python train.py --n_kv_head=2 --norm="layernorm" --rope_base=100000.0 --rope_fraction=0.25 --attn_scale=0.177
Each number is 128 + 32 x the weight over its row's rms, rounded and kept within 0 to 255. Layers, rows and columns count from 0. Numbers have three digits each. The size before them is the row's rms in percent of the matrix's.

# up: layer 5 MLP up, 256x64, rms 0.275, rows 29-75, columns 0-63
# down: layer 5 MLP down (transposed), 256x64, rms 0.119, rows 29-74, columns 0-63
up29 079:142199185161168138113118199175125094149104102094051160121137118151124076181158120118119100148086093154099105182089100147125137131105122146161124090112156103117125119157176113173079149173145152
down29 086:172167119073093086101107133107162162095109143135081115116073113114142185118144167162059111091149168087146163157133129158087108125139153145205147071156145124162099164130133095073114137124171158
up30 068:104147090133120156131110105145081126073096074166123123139116143183133164140191145061156142181166095137166109147172154108135149165074183142081128134108189092072096099151088141138116124121170141
down30 067:139117107102130130142172163063129086101126149103195217168181130131122079126128118131117083103104117127112100116147170080100157179153088174135120099163083106148139177128104106170080099111174127
up31 081:142068194140176136104160061102084138130112151151170127120108135178142083098116142159086140174070188126116126077144137140174090153094164083131161129188159126160150137120135118090102103100168122
down31 086:131095219172144103120111105079141145087171111142158157150108148147130049120079144113162131169083163144138136070145103119121110123090171122130140158160155126154149100144080124119053100097189117
up32 064:110088188097116105124166100110102171119109098116119136113128091161071104080088134178111136136151136127123210182137115120132129122148114120097097155109170074125195089058136180084112134159177129
down32 070:141102218135123040166128166142133190121183086177084104112081124125122115098084131137125110168144145131114161132114128137131118142134069118093085081135157128116139116108095126092146173169200122
up33 102:086162134182107150126160115092148140152083102128125112072159174097111153156121160141160100133093103139133161173138114108086100167077127060198123088107126095127108128145179201108079120128100181
down33 099:136110161129171129102112137145080166130115149149080097193127107128142183171164143131106119144086105123111120164128153111146087117085214140172121112116059144141080166145111181105110142055074117
up34 117:145211128152168118093140165129167126130181080146095076143144104115099144091081151175123096123070145179109120113157144157175155166127205081105140099172125068138145116139164153109152154120121107
down34 109:132120115131154106132125137126080077158135120130156088159129159121126166067113169146069126118083202149148144116149096105087087185121209124183123083147098167130144101178069132111154079131145107
up35 122:105194086180173107124140106097171119131178087118075131117146060106114096137131142118118141101130077110162101107174096148148109128166156136130155104154104139183076103141150188072123171161074100
down35 114:163155175101158127110095114148095135118181183110101137154094144087143129127192188121130096179084104140154162172099099172083133117112139174139110130053155144084092117140115156084122126059109104
up36 091:115113093086119122117141081129112143143067109120151124207150104116104113163129124131112203040106143115167073093121164113124099134118177136109136153032133120149130163144192158130136151116149157
down36 080:112087078183089131156110111136128123119106071138152170209150146097090160148128174118161118097090117074154140144190095109142120129136123124049173175099124139090095151147126143101184132107152175
up37 088:129132144083120097162142133165137140116112127175102142153171208154085063102132110106191174165151120117179194152154121133119161132116123111102156148154131115120144116153196127110108079044136087
down37 088:148143130066124137130129088163122119095100125070146145119144178131094104117148136107111151135176105125199210107181125156126134152135105086132224100165155141136104100069151140092118102070120100
up38 074:172167147149109068111129151138127120091149098114144083118113104121113135115118075194129152104143150099123107086132167160145105108164116078118180127181068098207088081154184144098128085151108172
down38 075:138103111085114164141140112121052090113130169096127096148130197135156162149133125165196111145188123110100081121098108114133141144185116148131156138169097158112130099087153126196120043093096107
up39 103:148131114169152139056102150143171079128143122078190135097099098145068087085102089194108109119117122175110046113141120158173159168098174137109072151147107109157137140110141133104136137129146168
down39 103:111128138146174096118126150095187051123191047132160116106075160122056105127115099135157129113119155151085121134097142160129150100106196100122121157148169099131126126145073113141142182152140181
up40 066:129091075124161174147085137075183195193123116127158064188105134124108124107130097133121097139170117160164150075136140132166118090147060131169159123139118123175140119160138187137105134101165152
down40 065:151133127104104112072115136149114127122133082102073174091136132121170101206153176108163080146136135115080118199148153115161148171179218155108085144115125161108125078117137108138080111140108138
up41 119:171122182142087137093147107132112134171110151172095125127126138143104101161134123167108103144088119084104171147129126161200168117122154116094059128169150195117165155172116150123168151028113123
down41 114:075132143145065156095147136138162141068112188094154128102031128137131106088124121157093156135115181086133134191170169141134107122123123162138127154092144145091118155166123187168117126066142104
up42 096:050128114158085048102172148114139134115161093147130131139096135167124110079156135135111095077128167077160133107116134099130126188098124144134116156173116129126123101191138178075143209117160153
down42 091:108110156134120155105135120139110153133069131096096146094155126130121145132114230094149106117112146103149073185086137162122080134105122152102166150073119139186164081158190105155138170115054136
up43 107:185149141154176149160101154087102094181123097183120131086105119165104126107082141120120150099098160143145162117119096128167077103186165138112159141150161075114145143185152122094087039095142111
down43 110:148125126137156147155131148133073143170120100156111119096092113151094119107085162125088152058144133108169152127155082140108033152156158164128177170161159061153130124193098132172129091108090116
up44 105:106142116155113170107116149198131145105068118130076125080133126153121117102134121130167122143156186158107154101096130166131141131099080119080106203071168096148177159138152108145125047075161145
down44 103:160174115151159150099114158147098159076135084114195150089146164087136163115152146120162106073100117134158159077084114158144152086102099148096129102115118081134177161055124177182113097113164109
up45 093:138087153163150120092113120156135115108087189195094129112102132122137116057069095094088138193125155112098166141126107117180072112130147111093143164136136090115135181138136166154152101142194186
down45 106:113120120136137149116123120110118113073084185088169097183082072085154127127057165159137155060162134147167100196193153122101097096093166156137160163113129126126153118140119153153078145112135131
up46 108:055100134178143079145065096152166116134177091155115111114111127122136103088152092185089101093178204137156149096140123146086163112167112131153102099094154073152091160136095115108100137145087127
down46 106:121090095125128158134139107143096145082142233118125112173118189107085079179191115084176126117140135148125124126160149101096085117066181151139142097176127125117136087106112161122106088108164105
up47 071:098113116128105124109177142110104143128113090170095066105130142110159159064095122158081150080175118140169144111084042074125166124138135170134154120153113158163138094095178165111099097127178080
down47 074:171079171098139094066118136150106104097094115150113072131133137149116170125099167142124142179145162154192121130137151169153162143145061154116159144079199117089171126110136134124098088082080083
up48 100:072124102142121153120190112128122123137066082133073131117104056099111130102104121154155144093156130132135145149164107119176174161162129144109104175103076092151116161093152201123098098202172134
down48 102:136149123132107164167136142136122122145121185162143111163089120084132167112109085083094102104145122144129099190175179088102092143097122153172159084119110070094062114081171191105146087153175133
up49 112:189124126159163158134067105116102123204127116109109105169158147141109158101136166108109082143151148072180102069109111086160119111118173141122156091103130076148092161153165132089055145131128174
down49 107:195083150085088131119091165127126105143110197140094116188127119123119102165087185153157127077150151074145190147097151120119082128116101138092149121171169095143106077161169131132081132100157102
up50 109:155150115095162182073128092067117178176147121137144160172148159194098135069079121121138108155073144120171120076084124157170128143154123119133110175145143135151098094116181153080136164142091144
down50 114:111085093110111141092141138053114122152151171197091147157104148144185137131094118147231056200159119143129122084118127129124123127116128116105133126170157136119125113101154142091122138097065161
up51 082:129163169106110153133209133176198082124059131144133104149123144099136097139157176114137175117093119129050151119059163154168097113144137135108133150083129140109102108131117153166135161180148079
down51 090:128123135106123142152152092163129121103111100142109141189137143092213147125217143112122173127146127136062153142090184153107113129176124125116127123093074113093144128097071073165093142136083072
up52 091:096126125109093166116163131065172106173092118141127130123153045176124111102096134182164125131140125095143103060122145137080089124193134117148073118107104137125109124152126190085191165119169117
down52 097:086104125083112154165134173091187099201141138163121122187139114184138086159102141134125092093208130158128129166114179085083140086133084126160097149128099127095132101105147157102101126100128078
up53 101:160116143156107143121146093122132107111135130082141072111099081170083137135067073150146075086091163180102083129142084101190120130144186176096147109179147141170177101136168168125103097112127134
down53 095:116099133096106167167131147098127129128129116147131072113113111144147104173098110127205167122080136139071129178101165155152188100170095143112150083112148128110128163109120076134089216179135072
up54 112:140129094052117161155089125134101163132124118112124143146117144162091088152125090168125142101151141146138142076114138132094190082140145121208150085042169102123139153109122152119156219144164134
down54 105:054115043153115102145101118136112178133078129094100116210090116129124122144139152169138196157089145131130170136151158119079158112132155141107114103131186125101100145091076122161194135139128129
up55 100:126167141123117136090145131163116124159137086178164106126123112150115108140126100158054160186022158148177080100119145127098126157103119105134163075115108070141134115138079137076134199135142120
down55 098:167170148148095168102133124146134120170130122163140164158123109142146079164148112153154155072077150180164068185098135125101115130122072151107102087079173094087140098115175074135084142153117074
up56 090:095114110113165165160150162115137137136122054112109111140202079110115099100130173143099138172108101206114139154192127154113116131103114162087129095088147071119090148114150133156140038133097108
down56 098:130115130082091182089142126148126107123109154068139177159141095060124149141130155153099174072140165130142081187101183159099112163104181176109164084136148134143120125136122139141111092073115062
up57 127:134186123129126148131087129100102056140145144085176097087127150172166124106182080141127121100202097132122112130150108055188149144113157123102173100152150193161125100117178095156108107143102120
down57 112:158116068183101120132116105174130165169120103138155155181098075160143122159127088105133170134147114177112056139099117117154149114084092132082181148100186113108107155112145180166114092101101074
up58 078:120130138108137109133120121075078151137087118151122143109108100136167121110190120036157142156109174054113156120160115163122122121096204099165141073142127056128116168134144094125131113159195124
down58 084:135091100129122104135100145127103151111197094145171148093115080122095133183085184106071105074101143139106140105186099156114174176145098188153160076110133144146146152135099163178086097165117121
up59 074:096143082143123148142125122079123071186115085075116124138051100154213090125132131132182171136115101133124195174116086136099111134097111156170127137152066116135148130133095164142098156156122163
down59 084:127142129157109060047094156112121102118131171124128137113097130055098174119071120151126133101212121120112124195167160164117129124156080166160142096175076142149156101087146148142154132112120109
up60 101:144147168121175115127098135113198138155125098123094180149090176110173132168159135080090168097060141149158075116145140139072114102066157119145150167104127091116129118130182114193176148133101121
down60 096:127122057129123147124105201107146126119118158165090158110149131117118151121108154174149058125103144119095148098124132132111197070133128151052111108148103174232098165138158135150090110124141118
up61 119:082138143149129120085129085092155102105196108110174123166123184105132100166122122234104162122156152179160114095163096085122123139140133108099114102096161096117050162165135162118112120104101119
down61 106:093152117133149086104163126121162102126163176172181120085152190164126134179123124139156104116156120119069134110142108146137067091084116141068101135092096203159074174077140168108139116127144101
up62 117:086107128159188069143130080158061106121160128165092115134119100097141153098066052123086155128124143203156130131102112130064132172177112184122114154096136121109187133122158135107127130151127142
down62 122:119086162151102089141128129195054142140183130149113085113087115127142095149060155149090160132141127128143182135113145145068142152122086184079126132156113129120169144139065137084116191131083153
up63 119:114137106124098098102135066134168143142126096168057134078131110102059145088134138162170131179124169127172104137132150157129148156093128090088127164179131072134168170156090119066131068108138160
down63 118:150145084175121085175142096098132118143157156157092100143095112077070157108156160132156142170083153157163118105112188130119132177091067135112168116127161050102152128070181109118145154112143097
up64 118:167100115123118174159225127170123110115088152113190146142110113151113105115144127109180166081145163157121177121130083120164137130148102056132142100113141132102174099094190159200143114132093129
down64 106:201156117149089138133171088145118155129076164108141089167115134147144135094086121145108117144103126113107081174116185124134080115129064104119097121119161117154174109096210081113103152159114203
up65 087:153146172143184096052181167108114133153127113098150106112140124157130088125126134052133124155127172142089097141082106136189108071171120122129129091098123141169121124115154190129108137144223137
down65 096:143132150131155132114138140134124182150099081118146156117102138149146129145153168171088118114111096117045039141087117117174123085156112155145114157097104146142098129119108081155088194222158112
up66 082:103123157107143135208130072128176222160075129122103158099126078194092112139122101099127168133113138124176094098098132169131104148127097113153127104175129129154178154122092137065090131139150110
down66 081:138123183171157140177134088132167088090091147165081162087093093129107145135131094125195112144144126082179108158097148110125115140174128132099150031126131194144133086091102118146120121105178112
up67 081:046188144095120104121166109091126106108115098209116118134152140124136117124146158068119176147118069119101096163151126171127092143067126115115139106132187171113124131095162184113096077096146163
down67 074:144179126103145165129140116078124120153119100094188112134106096185128145170137147144162179167110044121087089128135090106123117098133131145130145094142144077120158122093172166067163099132218127
up68 103:168187133126165134069134123156165149096166140128105090117056100085163097119129075146162168097152117131105184065132090141121158100094148173138074132107156109145067164099118137087110148116100167
down68 104:148098138102166141079131146124098190149119147124090131145081176134120088123098124102155172133098156142099099185169185136131087138111121141128109171196123113151097080137144105095058207087093112
up69 111:080099138158091121185107138143190091134112124105137114146149109088142098109102100147088116118109096048129169141087142134123061167182103082109069097173124112169098108164157097125182160137168129
down69 115:148113170106105136147108118140158094118132201056128118136166132129135158129072098128157142078115094072122109159132128129093103147149122125094175144229143087142090047122157143131156146170115164
up70 105:095158121189104106099071146115121145123198119049182108131138113090074124110129163166091160165130149122161026117088112094126151132117111127131109088105140124139111146170151096138173151154101153
down70 101:139145085100087151180132157100097108156082133084168082167105133178070136121173138103110126090163142127146094166144108131052119112115152101137128084173165081116172173117127140147151067185159131
up71 110:084167130114171106154113175146157130145065115160096133123107142114092112158154156086164198128129097153130214096097171116079126116090139124169090124129123164143149126088094175145126208154162144
down71 113:119126113131119095123108137124128155149092131118145164105095114137161053208141211136170136139159094073073106088080184180145131087075147120113121116124123134171131114091167148120194143124135096
up72 085:161142109144082089050125149119099138095130087087171090152191106151096088108145115180096150122135189127132129141164075102163114099146217155076158143152146115142103145144119126091097096129146167
down72 081:109109115123100136105087175121130162107056125087118151099201153149154109183100126059167151138182118088163132135109123149078123122146059102151154143110137127150154107064107095147175183160113130
up73 181:154156166093081098123111086078119161104134187139102097150156125113094221112097111141173134170118122095113170149088104193095152087081162110158144136136147118147114117157187127136144133064123167
down73 183:099137126084113153084116087108130156132121255133066108120139105122111161122098108128147157164121103133136160190094143167149108113118179128110159138145141099139101138106171147106091074095149147
up74 091:091192112117103111138163086119110182148142119104086191141120203141156147195110117106144126193087085118129113112041116149157111114066163116143147139163138163152105152119148117115111154153091102
down74 095:195102107101142151125130118099114123154134131130150208078083143057114162128114128095129126169176114155117126114085116139145145122108218149110184116173122173076104163130082143137080103163120088
up75 098:037180141132143145144114156123092138102112125159174110145106119149159082119103104036107172124132145198111108109119124161044172115189118109136104112110155138117147084129182133134133157156147114